From a checkpoint of a small transformer trained on Wikipedia.
Size: width 192, 6 heads of 32, MLP 640 GeGLU, vocabulary 8192.
Architecture: RMSNorm before each block, biases on query, key and value, tied embeddings.
Training: a variant of Muon for these matrices, 229M tokens, 3490 steps.
Each number is 128 + 24 x the weight over its row's rms, rounded and kept within 0 to 255. Layers, rows and columns count from 0. Numbers have three digits each. The size before them is the row's rms in percent of the matrix's.

# layer 11 MLP gate, 640x192, rms 0.0822, rows 367-639, columns 48-95
094:106073147084145130122141124074129097104156160130080150127118133143147118155164151114138106124128153094121134150109149133147102145092149106105153
098:149160168112120088114118100126124106179110107143174086112153133113152148119123125154119135147115163133158130140121146158176118115098103141150156
105:139118184144117094105171122131154093148171155102128147094136156145149148130083068160145108151131115101112113080111066153127108108131128130103116
105:110119151123099153167114115079134126070094103112130111081128091150146142124134128127133093144162149130101103098130120137139099176133164129147159
099:088116093108085132097110144104112126146132131140131158149140169113190138100127129127080100109163132137129086102118165128116138102148134091188163
102:119100110155162131201164172159134158107133132112103110129117185157170095146108108151099156172109121132142117124171109123118135158094131118095149
103:129128111103102121160096080138077127128119102161119112149121149100108135136171137118112112158137144139072135115138160136158112112137115057151116
103:111140183164097116059177187115160121146107148157121147101126157127193117152140126155132121155115131112110123133123125100144157081098114146140107
100:138161143102126098096147126146122115116157092120131127061153105088141064110155105144118151121140104094119090103120159150111089086137132121130122
093:076149119124104164104084112151112143155115165133107131085117147160120149136135137130132136172152173105117146128107151133150102117107097140125169
096:121181132129093123137115069137115151113113167095109162151080159143121175118135130132130137097113113188128087138154146113163169146131122150116125
096:137139144157137120146087142171126132116090101147105089116079112159134117135116127107105114111157130120144135142123164108119055153183132159137164
106:104104116132132131119127166098149141104127184140088126124115110154125122099108138172129114181149161116076119153143122169097111097146109113108111
108:142163142121138144153155119062127133141138099121122140120159128133153154138108098114148164142136114138117105131127092153128106110119164136105143
099:120140131099109142127132159095160118108152075133129129160108129102142159116127170133104152157145157090155131116118100104106114104101139125141144
103:100182149115078095108144089095133167162140114087137125169107107119127106126151136129139085100125097137105115103148122118165133155145161112102162
103:111128132075134121126141142121122152126112117172176146120136116131147127136141134104154134119138126132146151122112132142149072136102144146151163
104:123141141142150116155130163152104119123183142129098116162157160106096162109119166138108095124136103130152146090105107143143109104129140141145143
093:133154162151115087150192133164109128120139123140119146140126114108152136125134147141138122125114067139110138168159137125140097110082112111116103
099:127161090094112136152081114142108129070086136116135120091125145146129136155118139103096094125150147150109135141129098170151121123161110108166134
097:139125119108103109144143121118107117134131145176161138110087091139105158112126160133139149155161161126144098124102114118148182145136139135108122
104:127116157132094138135152106154156160145107138116114124149117145141108101144110102154108180113114154151104122145160113152120116085125111153082168
100:139135116153112116122135152160149108120107113115141098088149140141146136136145142116129134121137124145113150100134146155171151130093125119126089
099:100139122116160138115143149130144086106103125126168097086110127080139119113110149134125147179089140100143113136075102169135122165165128160118095
107:109136155125141153144114165115076112132070101121179130158175128089166155108150080163114141108157138134117141134114172107131113146157141138116132
097:147130127122090136154094148161084112134129134156146126131143163114170154099129118099116132092170171133129119109125108113136120110157121112133124
098:132098122120101103153126152141123165107143126073134114152132150088091114129123141060145134137112149104143156173133167178161119131130122123115138
102:112100115116144047115148123150160134132113131153163169149127109131141135155093110130113153122108114077093129144125179159112143133132091145140129
097:083135138171130119140098129114128130133103175075098140135123121098174104126139155152108123144166107150114110092098135118132108121143110167134118
104:087127086172159108169117118154145118138127151097158152125159143164096116109173196187090067099077098139101120090129126130121083086132096150111052
095:153113151168095118152135151144100129144170121116109133152149169147144113174128153084159160124096121140101165118113147182132151107174182106105164
094:133188105122112126121145117131148085144137114126170131119116114158129097099111118097084127100117107147136112133125120114174157124117119127122127
093:125114098165201117118107115150116121144149121184091154158097122104132113143198142115095155130176168073098141101118134124136122126103142131131115
095:109152162089096130114145128122123115116115090134172161092141111128167111117153109151085131154159108127136129159131168148158107134099128118084184
101:126134124162152207137158129118128127122157122100165127200142155159124143152174129144118110136162137167118151091114135134181120112097110112166164
099:142161181133161099170140113140135102088139136069157117111175148109115131122118157084112132114138149125145151109086108124175121095161091136152131
107:089120111154099128138099116135113102134108116129166110131142144166145130168121146093107113157114121106113118111159145154163133141113132131101128
095:111110096121143133147146116104121172145124140143161146133063081116090163118143130131084177139136125137153144145124121137138081117146143113099112
105:134137173109147144106145120158128117150134124157118141119160127117122127191150130142149104094138124139085118125113116149135148101120155107153137
096:116124118085130156098125159145146113096109096112159163151086181179098132152136136098123157123137128139159117141127126110128162111109113163114133
099:122123153192147125124086120103123155146182136118127160111107144088126150134117146158127106071103163133096130141138150188154122061110143128115107
106:140126123127110110112108084137142068122093132067136149164115129113166097135135164135080079143084120137127117134142127129141133103154100141140114
102:132124203112133154133117121157187154108122134141149179119144132144113115130142118097153120130099152117149117131165150118131066116111134125115115
093:136077111109107085087120190167130149167147131135117116141151106128135113119141110113114119151155115111128131156106116155130153140147163120156068
100:119136079145114121220127118138135135111133112115172140140127151150139114136123098136123059136118119126110103152119129137165139082170119130141148
090:083099081126110180104098107104155098127128126154140103135125117117125137126104122142124155174155159110100139127149119092112132149100108086112123
101:119179096172123096096107132172125105158137158073128143141092130113107145117148140129102087118124134172124145121141146106131113155121091129133148
096:120122111117135150152138121106145127089123102093124161117137106149130139146155181134091140142132130095147156147150134118128161112138150176122170
108:140151161092125131107131162097153134084156136147100165147121127155140150097103107188149097104139090133135082104125142148126139090118105145135062
102:091147126167114152157177111139166115140155149137125119157085138067121107084139119130117096135115130142121116086154109109092159106170146132080149
107:097176128126131142113125165165110127119143130107131151131135145087083141143146118114159082097123152129188162176157146120136132123139126147090111
102:122098133133180138136126095135144110134121160069147141091142130141171176146123133110121108138104093132098128127098112137100143115098093120115142
098:109143146161101151146146147155100137105134089127113152119153138117131119099116152126139131130106157130140105114105125109111129151126157152127127
093:156134128134110154146164105146096156149123133101081113124138114129185114137117102139121125120142156163128117111129078141162131114126103131120158
094:157160152088102111115139139104138144159138069134139105128152160134115115156194163115113124100127121114103124137153143124117107130140159101116118
095:154142111128106130127125158104129114093139128139107123124087144144201104132139145148142122153127088155082113119128147144155146140121126082163094
100:098151119137093126120107141138173099137086113105089138118091126073113096082131104130172138165164103141152175146126109135166144151118126110157129
100:147138139151120137097137139110204088110095099138108145141098138141107097154082124152097145084098159166089175140133116130145073106106111135112138
105:124097144119117060137172128146080144125134103058113153152118140155130157160104113152143132139135121136091062105141077119119152112140112108132136
095:145132124130156141123162134129116147111116123120117120119141136120114148148074114151148120077157134112093125097168108150127134151168146106122122
097:125098155091149150133110134139138140126118145153107082092129123099136125173162123083141158114108160077151152142109173148127176126165134110137124
098:114112161098150130121109115166126112104099119117094141177099121159150132168139090155137082098180144149169167099099139169148119180130130150131134
108:146139136165141123123114167160125142146125133106163152144173097126118157127136115135149078134099157147130140135134122188161165112164083100110146
104:146137151144099110148114133151134122127121141137140124113122123158163142120105096120158128124105130110132135103130118147130146140106115113175144
100:112130137093131106120129113115121137129136132113111100072113156161121107150120099141135096171110094123123090116083102156129122126175096110107136
111:133134140123154119118122108123162136095175115087138119167159116156139139089125135102136157087128128125065079113125115166143157124114112106145137
092:130175109136128133151116107130113102133095107127140087144171122096131122161142110146172136130137088095098118149119123121134115110148130126121143
091:102116121111102131100126155131116123113145134082138114153157089150117153101165148156127143119093146094129125113106094150157117132164148102143187
106:122175140103153165138126123133135124063150147114090129087131150177129160128101123116126123135117131114117107107183158142113136127138092111151093
098:130124084125150169166147093147168110106147126128132117119105104165130141142122156123128117115109137117090119105133167137160127123086120115140121
108:129136102113191096098161131138103094148090109130104129115111161133125072140136154142144137141110116134126117135178132146201103091095132098140107
104:157119128124081109148185168094079139139109116128157142165154159107137114171118126118139101134126147118157128084151123135141156130101130127108149
099:107146103145186123145123116135152100115176119156156151126101122094146120139142121090145144116109131031104122138084138099133145173160124134152109
100:144113094154127071110130164139149125148117136128112137172124132098152167115099118104156150145104110111122174087146094125116115128182112119102106
091:085116129151132132146062155115127131100171180117124151093126143117119085148142157109162130160111155148114134135158122153170148142152120142134133
104:094098104123152116120138102087116163133132134141099136136118167136123091147126079158108106137113152108102137128141144133124087127129160127085135
104:108091127094147121134153151129114135110130120146118143113137106183139148125118105176130106153113133141088118127119116138144125144146102131165165
103:133107117153153145096112131180133104101130151120115131108184096131114167112123124110143148161105117126102119141129127142176138112166094110077104
103:099185111129121109114132090079152151152161123096131152124167157092105139119104101138133101118111135120112138111130149123119115142145142146163119
101:125163141128084156092164143142126123139183124084120179132139114094082123150113135108111087115109148174111127144144099134128123125163116144083108
097:095130134116188121119130140117166122091149114135135181156131134153096109135168126096085128108111118113112123162110101154142143114137134142105089
105:099129105131193148119118110112098128132123097117125137135128126150151142111086114127123150152137109115179099087091095167145111099128144127115120
103:103114146156111092153098137077167113093134140117137145146134146121128139146096120136144132105102141141129152140110118167136175151100110082130130
094:157139118116139154134137112133111103096080136144117160136126080119117072141162145094075123125120141088131109140133155114123119153118115129159155
102:072150153154080123116096172168125145169126112128121123106130124138137135103129138158123116096108137101133102130112130143105110083103080163122070
099:118138191204141101089120149087128129130139136114131140140138119114120171142095159158104162122144104154118116109113128141129170163134117135119146
096:098082156110161179177126135123113146096114104141141089095125162093102123159102098149137179118110134088117139112127150137150125141146124124097124
105:159112107158138133138166140125142155103111137132142183134141182118125126117125152172168125121156112127128094091140142160115140099163105098118106
100:138133091149109112152104155090144174152101162115143099127086116081131117124106161128097127100104138136118141092113093121130137157136142112137157
099:133125129159071143180124121119112122128109127148150174154155141133115140110164155116174172156128145101114133156121145098171088116139128113136080
109:129124174131081089117119176105089132153150099122161141156124140150082129142097114162132109124098119100154103130057111130167121124108110135140121
105:084166179148152140185170110132106151138144113127128122114173168160157146160117143151128169155132102117094127135099180133177138138135146128131104
098:074162115099149143107119137137089107148107148126154077099129098104153102095152111149114108094098102121096125143155157096152150128122137158112149
102:129064182120112081134119133118138190105152089166083119103143150141119119161106151113163127099112074120099121137137085135164113149157137103135134
088:172109097101124121143148162135111122101151106117146137138097123148148143141134144119101131124110089155089133122087168135133159121153178140158153
092:121149163147100090121092195148133088156121141161115089155093113146126099135127110153157111171141099135077097146139133111140137088115121110124140
102:131121097112136060098153175145128141143137147122136122089143143135129166110129128162114136105137154110125112106132107125109097126109106149116121
104:147112126096158098156092129134138121130155131107124157157111140165091136136107112122144140155130107117140122106117118133072105113126108103112150
093:152198150085117087117091129140142130156120107137131134141136126116103167122170137143152128189120117132088136090125167138105114105124119140147137
094:141092161114116104147137117156122086109158133150103119123148187103118114145122114136164133129107146092123091115116159114122141124120145088088119
100:093166140120159150120115112132105123136134108162154107145101134143135165126123132168153123110108161131157079128148106127155087182128125131112123
111:183117121121138109122111142146163091146126157159145147097120176119126183103152086189145121120103096129124120095080134140188172073165114133147108
102:111164150118113148145127167139126064133100113158146150114132180166136171123173098167144141113143124103138107106077126147129124120152124107142159
101:158161099143108116149096162151150118136110100155129150116140129113120106129111116130104152185135142138146140129105104134176136098123107130107145
097:124137066129093136115128200117128093115118105136097149087121108113140120089146145136101132146130115184106177152116169148179115141112119144123164
103:120121157114124116122154107125131117122107072136101123154134066161124106134129132129131125170123106106057134158075125176149110116163159114118135
104:139125139078108116107165158128102096114108105125153115160130173158141113156102133143123097164122127180128125128127110137094100132097165178098129
103:129135137095124133131090129124186124100104121102126106106104135139100099104122142111140135148112155115090105128094116154166159110109112136143135
101:127127144137121111114113057167109144155128130129092142149110161156138116105125102140093144108131123157105074156137111130123158124133139151179104
108:159112106129161125162118124125161116086181135130070105096153159125090109117113105172151139114121108138103155098124143127155121104136140149107163
100:131141104121078142122136114142122132130131185102124154161145122157107123142105109130113176157110086144118112130119122125156117136142104109176130
102:161165104138124088120178125111133089109099139143133111176120154127082134147145123149134146138128130126083158140139104171137096146101124139158137
087:149144157162151113114156120122157129108155147190137123121154112129099138121123110130123144159115108075112117147139092115143146181148111115161148
108:119109144126108110084106092093148138117140168128136114138102100127148122132113137136108144129119109100126127101135106180158175140139091162104087
100:124116130147160127150145120120112128158149133111113119096144156139085108115091137124120131114126131174125080125108154139169115172181099148130124
094:162155141121141148135121106138120103172183083135070077086113173135109160103107154128134105158111130123126145119161140081103154124084126173114154
097:126128123113101121110070157124118149161112091135116143152088096132069124084148118086138106123135116101115148091118100157158097083125170149113147
098:110195148136157140103136124117141146174138093134167150106144133171097151164124133133167083140124121127103112109083129102128117078139179109094143
097:158097126120130132136148098165086137098134111092105088148137153169134144128108103121121132136125121114123123094180088128086114129131150108114151
101:109149127149129127142142122183130095109108076119179096104088179114170086128123169119163126140154095153108126128146140128111148113129121106116126
104:127104132176113115137120111175123099144127139075156130090131143150116076145152100080129122092112125150128163111106132172154109104139139096149093
103:115161129111108110117158130112125115128156149130114140151112124143167137111098137105118134132136129102143138092122138152152125148139141109098135
100:112127127146131079112092181091133129122147109122143162121122136175143095116116095116108123127150112126091125158125100139140129103127123125147081
103:125119130128177131158144102141119122142129099140112113135141119135132141155103142145180139122084155172156145145097155152173117153138121114141087
098:099096146133109139152099157108112135143135155117121139136113130148138159128124131080144123148158123132155164098139131141130123168065074121127127
103:118165112157124134139172170139138108101114099143150105119131139098104147131109151117097139177113101125130145110101169168119125113075133127101119
099:167156172148120098118149135147122123107138112113151175107183126175158180143127122126101125106113129123125075186116129118082140135120101137154105
103:118197097120156131165200118110055141128121140100129154142101141109144168120170130137134086103111093128162090107149093100095120106137128116173106
101:115125150139164118090088094116122115106129091137116129099108154128158088089124146114118108110136145152133097115154106124156127168144099091108116
102:152121129123114167132159122113129152140125093139138110157161131091162102128145100113123140135089100111082136116119086110129120112170104177140105
101:144086140126128101121111124115135151152117163082137163121123134137088149146102086094126130079102116106135164119136137154130099085130136127166116
101:081114138117100125148122154120151153146137152127141102123133136108103096153117162138089120125147065145132151078147130161160134092109146174145118
101:115141155124087118141130135138069129125125157139123163116160088104103133105120107189100132076157145134157152087117090150162120106148180083112167
099:096139139142136151133127122126098107148153157141144138129123127149167135130109147120117135106119167122103107135107090112101129115188151131138122
102:140174122154119138135122120125120129122113118114139153123167070122134118130155111151100172163143131178113088152113109139161148127092104129112112
098:115143152138149123140127153171087145152134106150079143177141151113109149155113133163107159137139119138097130142125080121104160097121154162159134
102:109131126154134122130125087096077118164133106101057145162124128107175135114135122155155124098096159124126130111165118150165102171175098109111097
104:124170125160161109132124125126151116132149135136105103094110113113101126126122150149136134182096163122151133147122106139137102145112106133065131
100:125109124094143100145150147104126102108136098138155118117131123118135124123122071158133113147123124115097142170179128138153158113116111116131111
105:139145169145156089081138110102142160157105135114139114154138119132117123156117145133153134155143161116137110150134104133112101094106135103104143
106:171125128068126103174147153137094136145153162129152140123149123093133063161125115141090121133103106155141151136125095134142145124103092118122112
097:133106146134159118082106159120120166124107158146146173151113108113124116138143097136114146107101137192099080103092087132172148139095119165159137
092:154147135148142141129149160123116072078108077107145146155129084130160154108131126143117136133128146095127151104127141140153144147170143109136148
100:102128182149136099098164094110136106103130144071144077139132151134118124123150146108104101101118148127086113094148118107129136159136183140133132
091:143089134105173154144089120116133150156144102153130086136137090080134124138079142067117114117102116122158119124170153128096134121116106147119140
102:125102119103136144117105160121142126128121153112119152119133171140140124115095153112132142097162153121107153130157139150162133116115140155125088
093:104152146144115140126121142185122123112104148144143132156140108092109107107127126119132152145138118145149148091154061145198169112137104126136099
098:126157166127120152137130113168109134097103103113142128134171103146126132147082147145140112176096096138123159131099124149133096129131106124153081
101:152159144124103093152166085133136109171168103127058161123110151139119064115106091100114100111098145151121089167152111135177098125156115135164119
101:158099136131109090121089137148060135143114149150146168151156139146092158124146122123107159098137099142129134136123116119139111155129157144128115
105:145126125103097133141155086090148115129139124138085124148138134138105104132117123139168099140096124151107142118142097137157166107139114148141125
096:129153131146119122160096070091074123114105112105137123142163150115133131078153081157111099100101124133144140130150139111146063193138124164114123
093:097134131072148116145124089154137109154133121167099103152178170108154148123117117127113143129148168171098124115094098103122116097102137131176142
102:125105127137148088103114138088094132124096125116103130120138095130170155137101141163138102140117147140129084057096121156162066145123103106119130
097:162094135158157127153092130119102147155084109106130171104142144164134130105119088126153137091176100149117132117165149124156139132110171097142137
092:102078148151105101134127091113147149106094119124100131126161156145163100143119115190121168115158136122161128093124106112149126126160092129169159
099:153183127150146128122101122153129104148122109166121084131165133132141143131149161121153130130120125166148167123075174147121139116125120107119147
104:110110130144123126135154124173136115150138136125123078135148109145111176134116093130139132124099145176147106098147137147142111157132109090102147
099:142159137157133094144121118125098122108110102159110097136106176099099097140122132078083099113127155145100118135146145109153120163112134122120107
108:104117124129142163147152120153147168115153103073104137115127122144107097129118156145095098157174124108068134115136085128138109117152104125122137
094:129166164163118132097127138142137154144120151163172114167115091110175119150141187103102114127127116117123124069127149125148133117121155095149111
102:129111174107132117129148159160095098147129116137115144115172138104140105125101143107134132091150131146096083125104166118138134070127120105180128
094:077176111116138148134118173107159128122119092136168160112142110158166112077138112109150122133132136170128065103153121114148151140124094152172095
107:107118118128161142105125130084170106145104111096105106142171114136126160161109131136159108118081101120143105144109115143134113134141100115147099
100:148163122099138113138173141102133128147142071170160139085151110097109122120121112126141089169096124120126147140109142143123101106143109124141133
103:138115145117124120152136175121150105150110120160083111143144125134138075152161111160100111115121146122124096141177119139107112118081126083113128
103:139145150103102115105138110122149115076116112111075130119139102124105100145121069143150173133135115123084110141153133134162152100176110158141132
102:146133131142141123124107112123183098133100162091151150102162117122158114156153143122168140122099117136147085155127141144120147127133092111106129
103:145107151153137122142126061137099134164143138088115140127153129119121092120147122129125125116159169082087144115109121111160135121127066128146110
099:145151137099127192128160133094100108133106086179105120132120101121112112155102137111134127132142107123117109106153136111100127153127117114182130
104:117135144162107096151140110136121135145125117144135103120138124139107144126149161058159114091132094131145133139099123145132091129148149111099188
098:077129151106114108070077147155128142098098121125165146136125114126116168170138110112101134136144097133133092101160116148156117093159070175143142
102:129116148098121104143105160156174134157125111145101147159117170100116086140129113168150163145093150111147139098160136177139160116152119112103125
097:114143136136089074117087145133090128168122092134183157104097146128115125122137083122110111142144127144140124143128150142163119111146089174107104
103:134113148165121120132129127115101177120123113091145151119144125127134137110138133118130136098129149133111142097165101118125128101162162169102117
102:112134121169148114110145134112116114103140104112121127107107149149186168107096101127166153136118104098109116152111137163166132135136151146144093
104:120144111129134111100128140159120149113162136122093139101113142135076152115143129110154089173087152134130143106140140154108124089158133138139078
100:116137162115160095149125107143101099152175108079116139160096079157160095121120074153141148146125128150130125113143163139135130121122127153141147
106:127163127127115091107115145142110150107105141144141170113128123131137087151119094154103100122116128142114137136143123112118154152146135119134150
095:106090124086120108132111131128110167103130130100147144137136093108146102109097106127153114121173123151141155090139115126140144132119119135065111
100:144119140083164142139095145092176144127099143081119177165111138181158111167118160129173115149122105145143139108113116103155094104138169179146139
094:130100112180116102162130145186116132138118067145127158126138115109151133125106152133120166137132144139120107117119101125126087153108143103140147
099:111175132100109109113142142113148122144127082161154108166091193145152115084155133117117153135125117096074101110122138156102085163136117126130154
104:134153119134158096114160112136110083149108141136153177130158123156195158127105126135138096129118146150078135122181107168117134137124151094175127
103:149131152184147150139122095125126134093094146112076171076105133111135135096077141119114102156140090115137134125130116136141098132114114124128083
103:098119145129137109101106118170090149087141175130146152135115106149154130109110193127132090108138109156087109054084154140141100135181111122130135
097:124115115153122153125140120176159148104144128077147141165093132146174138135162083127156150118151161112144116088110127153123142098104082134149120
101:151161158096120099115161140130163151120150091116160110110119148069173134104118131112118107149163156114132149164137159143101121099130096140141150
106:104142115140104081131127086118169125119157175145123075107117147117112092100171122141122109112122156132116144115139149145151122110110136117106177
105:144111120107121148092135105162104131143124119151115123157124125135146140140117119134098116064119095166148157136129126111147093153106147165162148
102:083170129135086126152094122134114095109120107123112129124113097130123124119108105122143124104091094139167139106111167134121127158128127138141133
100:148141132140102101086121118097166125090131133129137185135106140144135118173173131164133107113139107129129137133116110095113110150096116194153102
104:099174130136156111111139119103110134172160165134119148148084151131079090124144163122139121092172134118119097164129134141130076158140138120150111
100:117114118173137137161141140119102102133120144130116158157099105092114096129149093144094114129068155125164100080109148130145115105138140111103133
106:096076147152094131130132148158128122129128095120161129108137148134123092127093111175118138127097130116106118094158139139135109183155085116143151
101:132127180111119127137176140133144114150132147130094151137148165176143160135102093151157129112074089151144116122132125132167128109132094115092085
093:096100156152152104097141121146116140137119135130156148136141076146126159139172098077124157085123177133120138126080114167122128204126118160090135
095:146104128124139121146099145107145091128191115145137160168099162159092107137152098147147108145123114113106131094103123138150127168160137135150145
090:088140144110162082106119155095122126178087126132087122131141149152132126157137134129140154150118113104145079118123119089125096125118125117171120
097:117110090158170100120101133092188149145135145127090115133128149167130128166130137171120160113143123098115109144156115170086121102158124135090167
089:149148125132102128143179139108142138100139115146102130122111126157116126193133113137125081133105107143117133152146140109138123157202150102105140
102:128137119136090153127088169153119128100139060154144127140153118125122121135106116130161102093119134150119087138104140165119132153110094124163099
106:179182125150158168150164112132112134128126083146117144143124126105109128162158104149125147144136141154119136137133167099184112126139183096132126
094:119115086120148141136146178125173111102147167131126107114103115151110159123128120141145136143151095135144144083110143163171094156122103102116130
103:145153096123145126142131120132097098112160094136143162149153141091113134136142132115099117093125101105161146165152079148147111166122152173121150
103:146098166146151095097119175140143096103094146085091080124150132144146106128140138119126131137077104129124154123107132100136152124125141124099105
099:130142175132169137131149138114151135138107185120101154117139139118210132107115133098162145154149133140177147176111154106158120084126114170118150
105:146111131148104127160088135167110131084150098103124154137085161160122142142125093163114109110133141136096127144123144187164142138147126152110137
100:090135114144147155103154133115121125103155118102085116145146097106149092133057136144166095146146138192079139135130121116140173132116117107144138
094:150163142121120140132132113119140159091129102154153154119162112104126107089130117124126086125113121106113119115090104146106151143099107181130150
101:167132102114138130122144172164161104115112152168121096129123162125113132137137139124138172132130101171120183104131139133104120118115129082132134
099:105081134147155154109094186103145116112150139119138152170140195115126147115125124176139141151172119100154132124119122189173131137144151149091160
107:152091102163159119116125101156139105149137175087159103133135157127173107103128121123085156133114132109137143107081123119143118129140147140079186
106:160167109195138117123113088170165122129126117122122137139111107112103148137138109137115094151131142146135122127115134110139112114113114144135144
103:133109132168148127124113122104156149132158145152114105145125125168106134136105093178100118108110158126131149143141141095123112160115149101132155
103:124147140138087124084121123128097145157096114116118134120138102152118094094129130140128139110156099123165111094120121108134119123129126109062137
101:116120107139142115140132141153087112131112152113117167166109131153112130138143140134133120102078112119135075114156106108155131151121137125095142
101:142168144133131124124111092160093134103135080129131114154158094134120143112104136094144116142074163130106121114167096143132127129110162137148169
103:122131108134121129132105125158156112123133160107122128136117143145126134122139091129141089171109110089135175104147154105184119125109106062122091
103:088150180123139093153150143149067115143102149112150165141097142141113147135105163171093132127107144122142107171097162133141118161143088182071112
101:092131132124152120146121142159164119121147086139125118124155130129146123135092136180090117121110151139085143130084153153117145148159172118126159
099:170098167136138136106132127152159100081133125186146108140090112175148127129147117110152119181123117113151114126126137155109149163128151144133105
104:117109118144172136138109175085134111108168153096144115141152117110133157097127134165093097141112134120146116103128110153166131113104104127132115
096:123159133138115153134121169157124129155108127137117111115110128113141105149144126125133135108116096168114098119140107108141156115139135162141087
109:133108106199112150105170112131130143093079127114148147120177172147143141168130096178071123130102136133138139146151120156130118129120129142107127
096:091114103078139122149140126163139103132122102108165171113090130108105143167142137142094119127151161133105126152113101115140122128115144121120148
102:128109120115085133101109123134109117144137116126104189100113156140120145111098118137089139114075111119106165148163095111102125095120130157121147
106:077132147105111112145119130108099064136118131167120160137095131089136138118129116162103122134158116070140130103156122133121119155134098123140122
109:106197150111080137128084124124123107105141164113096140150128153069145141086161155109129147127195085137108152102151125193158079118139138132108164
092:166138132148128088130167172134175157158148137114088133135149111115124113063127102103156147137117128130125105121183140132111105141111102129125148
106:119129133147094103137099135113145124110101141096076122124155129127089130096108150125075135133088142146110100165136139132111125152112136114138117
101:068132166091138112116120099100161136104146165144125147112152124127136125110133122139103184171109134101109133103087097109133136140151080136121144
099:089180097117072108103117143086088130131150125125148126062181087112147143091138164120158100066115131156123113118105110114147149162111103115090112
105:137094123104104108135066093118168109132092165087153090169102128134117117160133150127073081164121154143119116139150159132098121165080143179119123
104:106136153107145135126155147150111114125094102133149095135105120169100165153093113147110137099135128145102135133118122093144136103121176145160090
085:087114091102140137159098107113135107152142089115066099125135126186152158092137125126169123131139133142145131126109087125116090147109120124139127
099:110151120085149126147135140137135095113113063162127098172162151150070160105168167165116147128121122141089150139166136180137115129119068141142134
101:159091110160133121118154110123143143131129128132108111114146172159115137103084117193123132108134165145177144102105108147136102078125134130110117
106:124144108138102108137106147135111134120158116131125103118150119147142158126147153134128147099134139139148141142134105132140179126124062097163180
098:143156141156131131110128141142138105088205108085133162146082137125137095142124101152114121104123130116132116138129114156117158132135154142079138
099:124065124140160172141137135175145160114144153107119175109126085134162142115125111107097068161134147114135143106118115170158106094108086141084123
098:131139121130129113124117130153108077112123120122119136151140177185174083096162067098154123104119157131089108119115179106145116112107115119149135
099:111122098134118079150130114129142100124143119136130137115147112160141127069117116142133133084167146131136069139093154106059107124174133111117102
099:144107143150128150141138129102069092106094119147121137098097168116144133129165108125123090123121127097110119108131134164110141084114098141163135
099:112118096108142155141140109081144070152160182115104144113107130128144127132115124184112122155088125123133136112076137148117138150147111116140107
102:146118096143145085174142125134110123153119144147112156120144151137108108142131156117087148105154170112124110107150116139155134131157143098187091
101:036144121134114130123124183134090118117119154118128132086154119130108154129142120141108126119150101105117107096140115127129102118129127143109140
103:133130157149102094138135132126118179154158125105103125094124124104114121113082121141119119150123108149197113107094128082113142159156113104118075
099:120119129144103147164105135154140075132141118112114171116108137085155147134095151135137126126124172113121154093100163115141127141122147110133177
098:091186110130148097090121099165118122140110140135136135134099132140092159131143111136098116116101095150164114115143130121140146097145135150122136
097:125095146164143095083115124134129133111153106162148134142122145133137084173104136185132138128179093127120137166105161122127117135108135165134137
101:099126146110112101129093134153104146139137185112080140150156138098144116079149173141127123156132131128134123119121110080141123152168105171155136
103:178128134136115150149125124114130136139136111153114183113132151135127163174103123122134145118095087125137065133141115106117127120137069156132168
092:141138150160141130161171134126125125100132115124110133171115139087141166110138112113151097159149102109109116106133168142175126112128143068145151
095:088130101163130119104183143147145161140122122095112171160096097126138147150153147128126118135119098163125139159105110104131123122112122173111160
097:133089087125098168152108114171120085116137107135107134130141115138152119108173127164140110096122145078102121137116119143134096105158165122128148
097:123102143133094112119165141085118091144146121146110144155078138093153100140118139129122099181097117110125133167102154118090114121110136120146114
096:164134127120123148113153070131174107124148112119125081157166131123127158129146132159151122101125168126172120093103143172126125132111154117149132
100:155155139125137132130123127138117148109143115125150117097151128106109127127121093124139128126110095107126089056158107127110136056091138146114147
099:103156149144129123112119098114139055129136171134144135136124085158116130116136139106095126105136081118124158121145110123140093174109137162118141
111:113095098119117147126156119129161124109109129090145147099124148129128143129118130114143148169102154132076175129103128128148115120087099105094128
098:153155071119119123164083132143142098109166161147117150101150097157125113117085163117133097109130095100132115153137122100139102131117142127187096
102:120135121094138094133128173121130134136134119129124140143127099127123149132132128150154137145132103115108161080117169133169099116128160160102190
090:090120119125132151147137131143148130147111204144144146145140150147094114123112110136131123143176113114121140123150136140123114115169152158150150
096:134070130148143109125122119155110175159101159091079115161169127170159125117132105177143145069099152153142114143127113136091079140134132091122103
093:144134106135153113120121156151115117170119117161114123147115121116109171100145145141134134108134153102115116162152158113104147119142086122176094
101:085130128107146147142150127128091104130110118171130135082069101122096085150142146146116148158131163128152135143128107162108097129149129104083092
091:117176078100140118117118122137137145106112104138103183157137168096170181102127149111097120107088146111147068150124097147104155106078116104159110
101:132125155074116080121121149130121131143147101088093179092104145119150131158147202110134113143141080150118119120074102148136095146127108100118147
097:092123130114117129158090114149130187106133116130110126162130143112148125127103109147094138119154101156115129164144168159144100137144149120112181
084:103129124164132115117107133122099116166111128159106141116109117136134127151131161102149153147140147122128133100107116151128172151199142126119114
101:121149127128082127083129143143093118107098122131125168137130153102117109149144085138128170095102095115088121102160143159110136141121135143077153
099:093149146123144090125117119180092105144129144072144148125158124131101096122137137128124121164135146169087131158133114116164142140163104059153149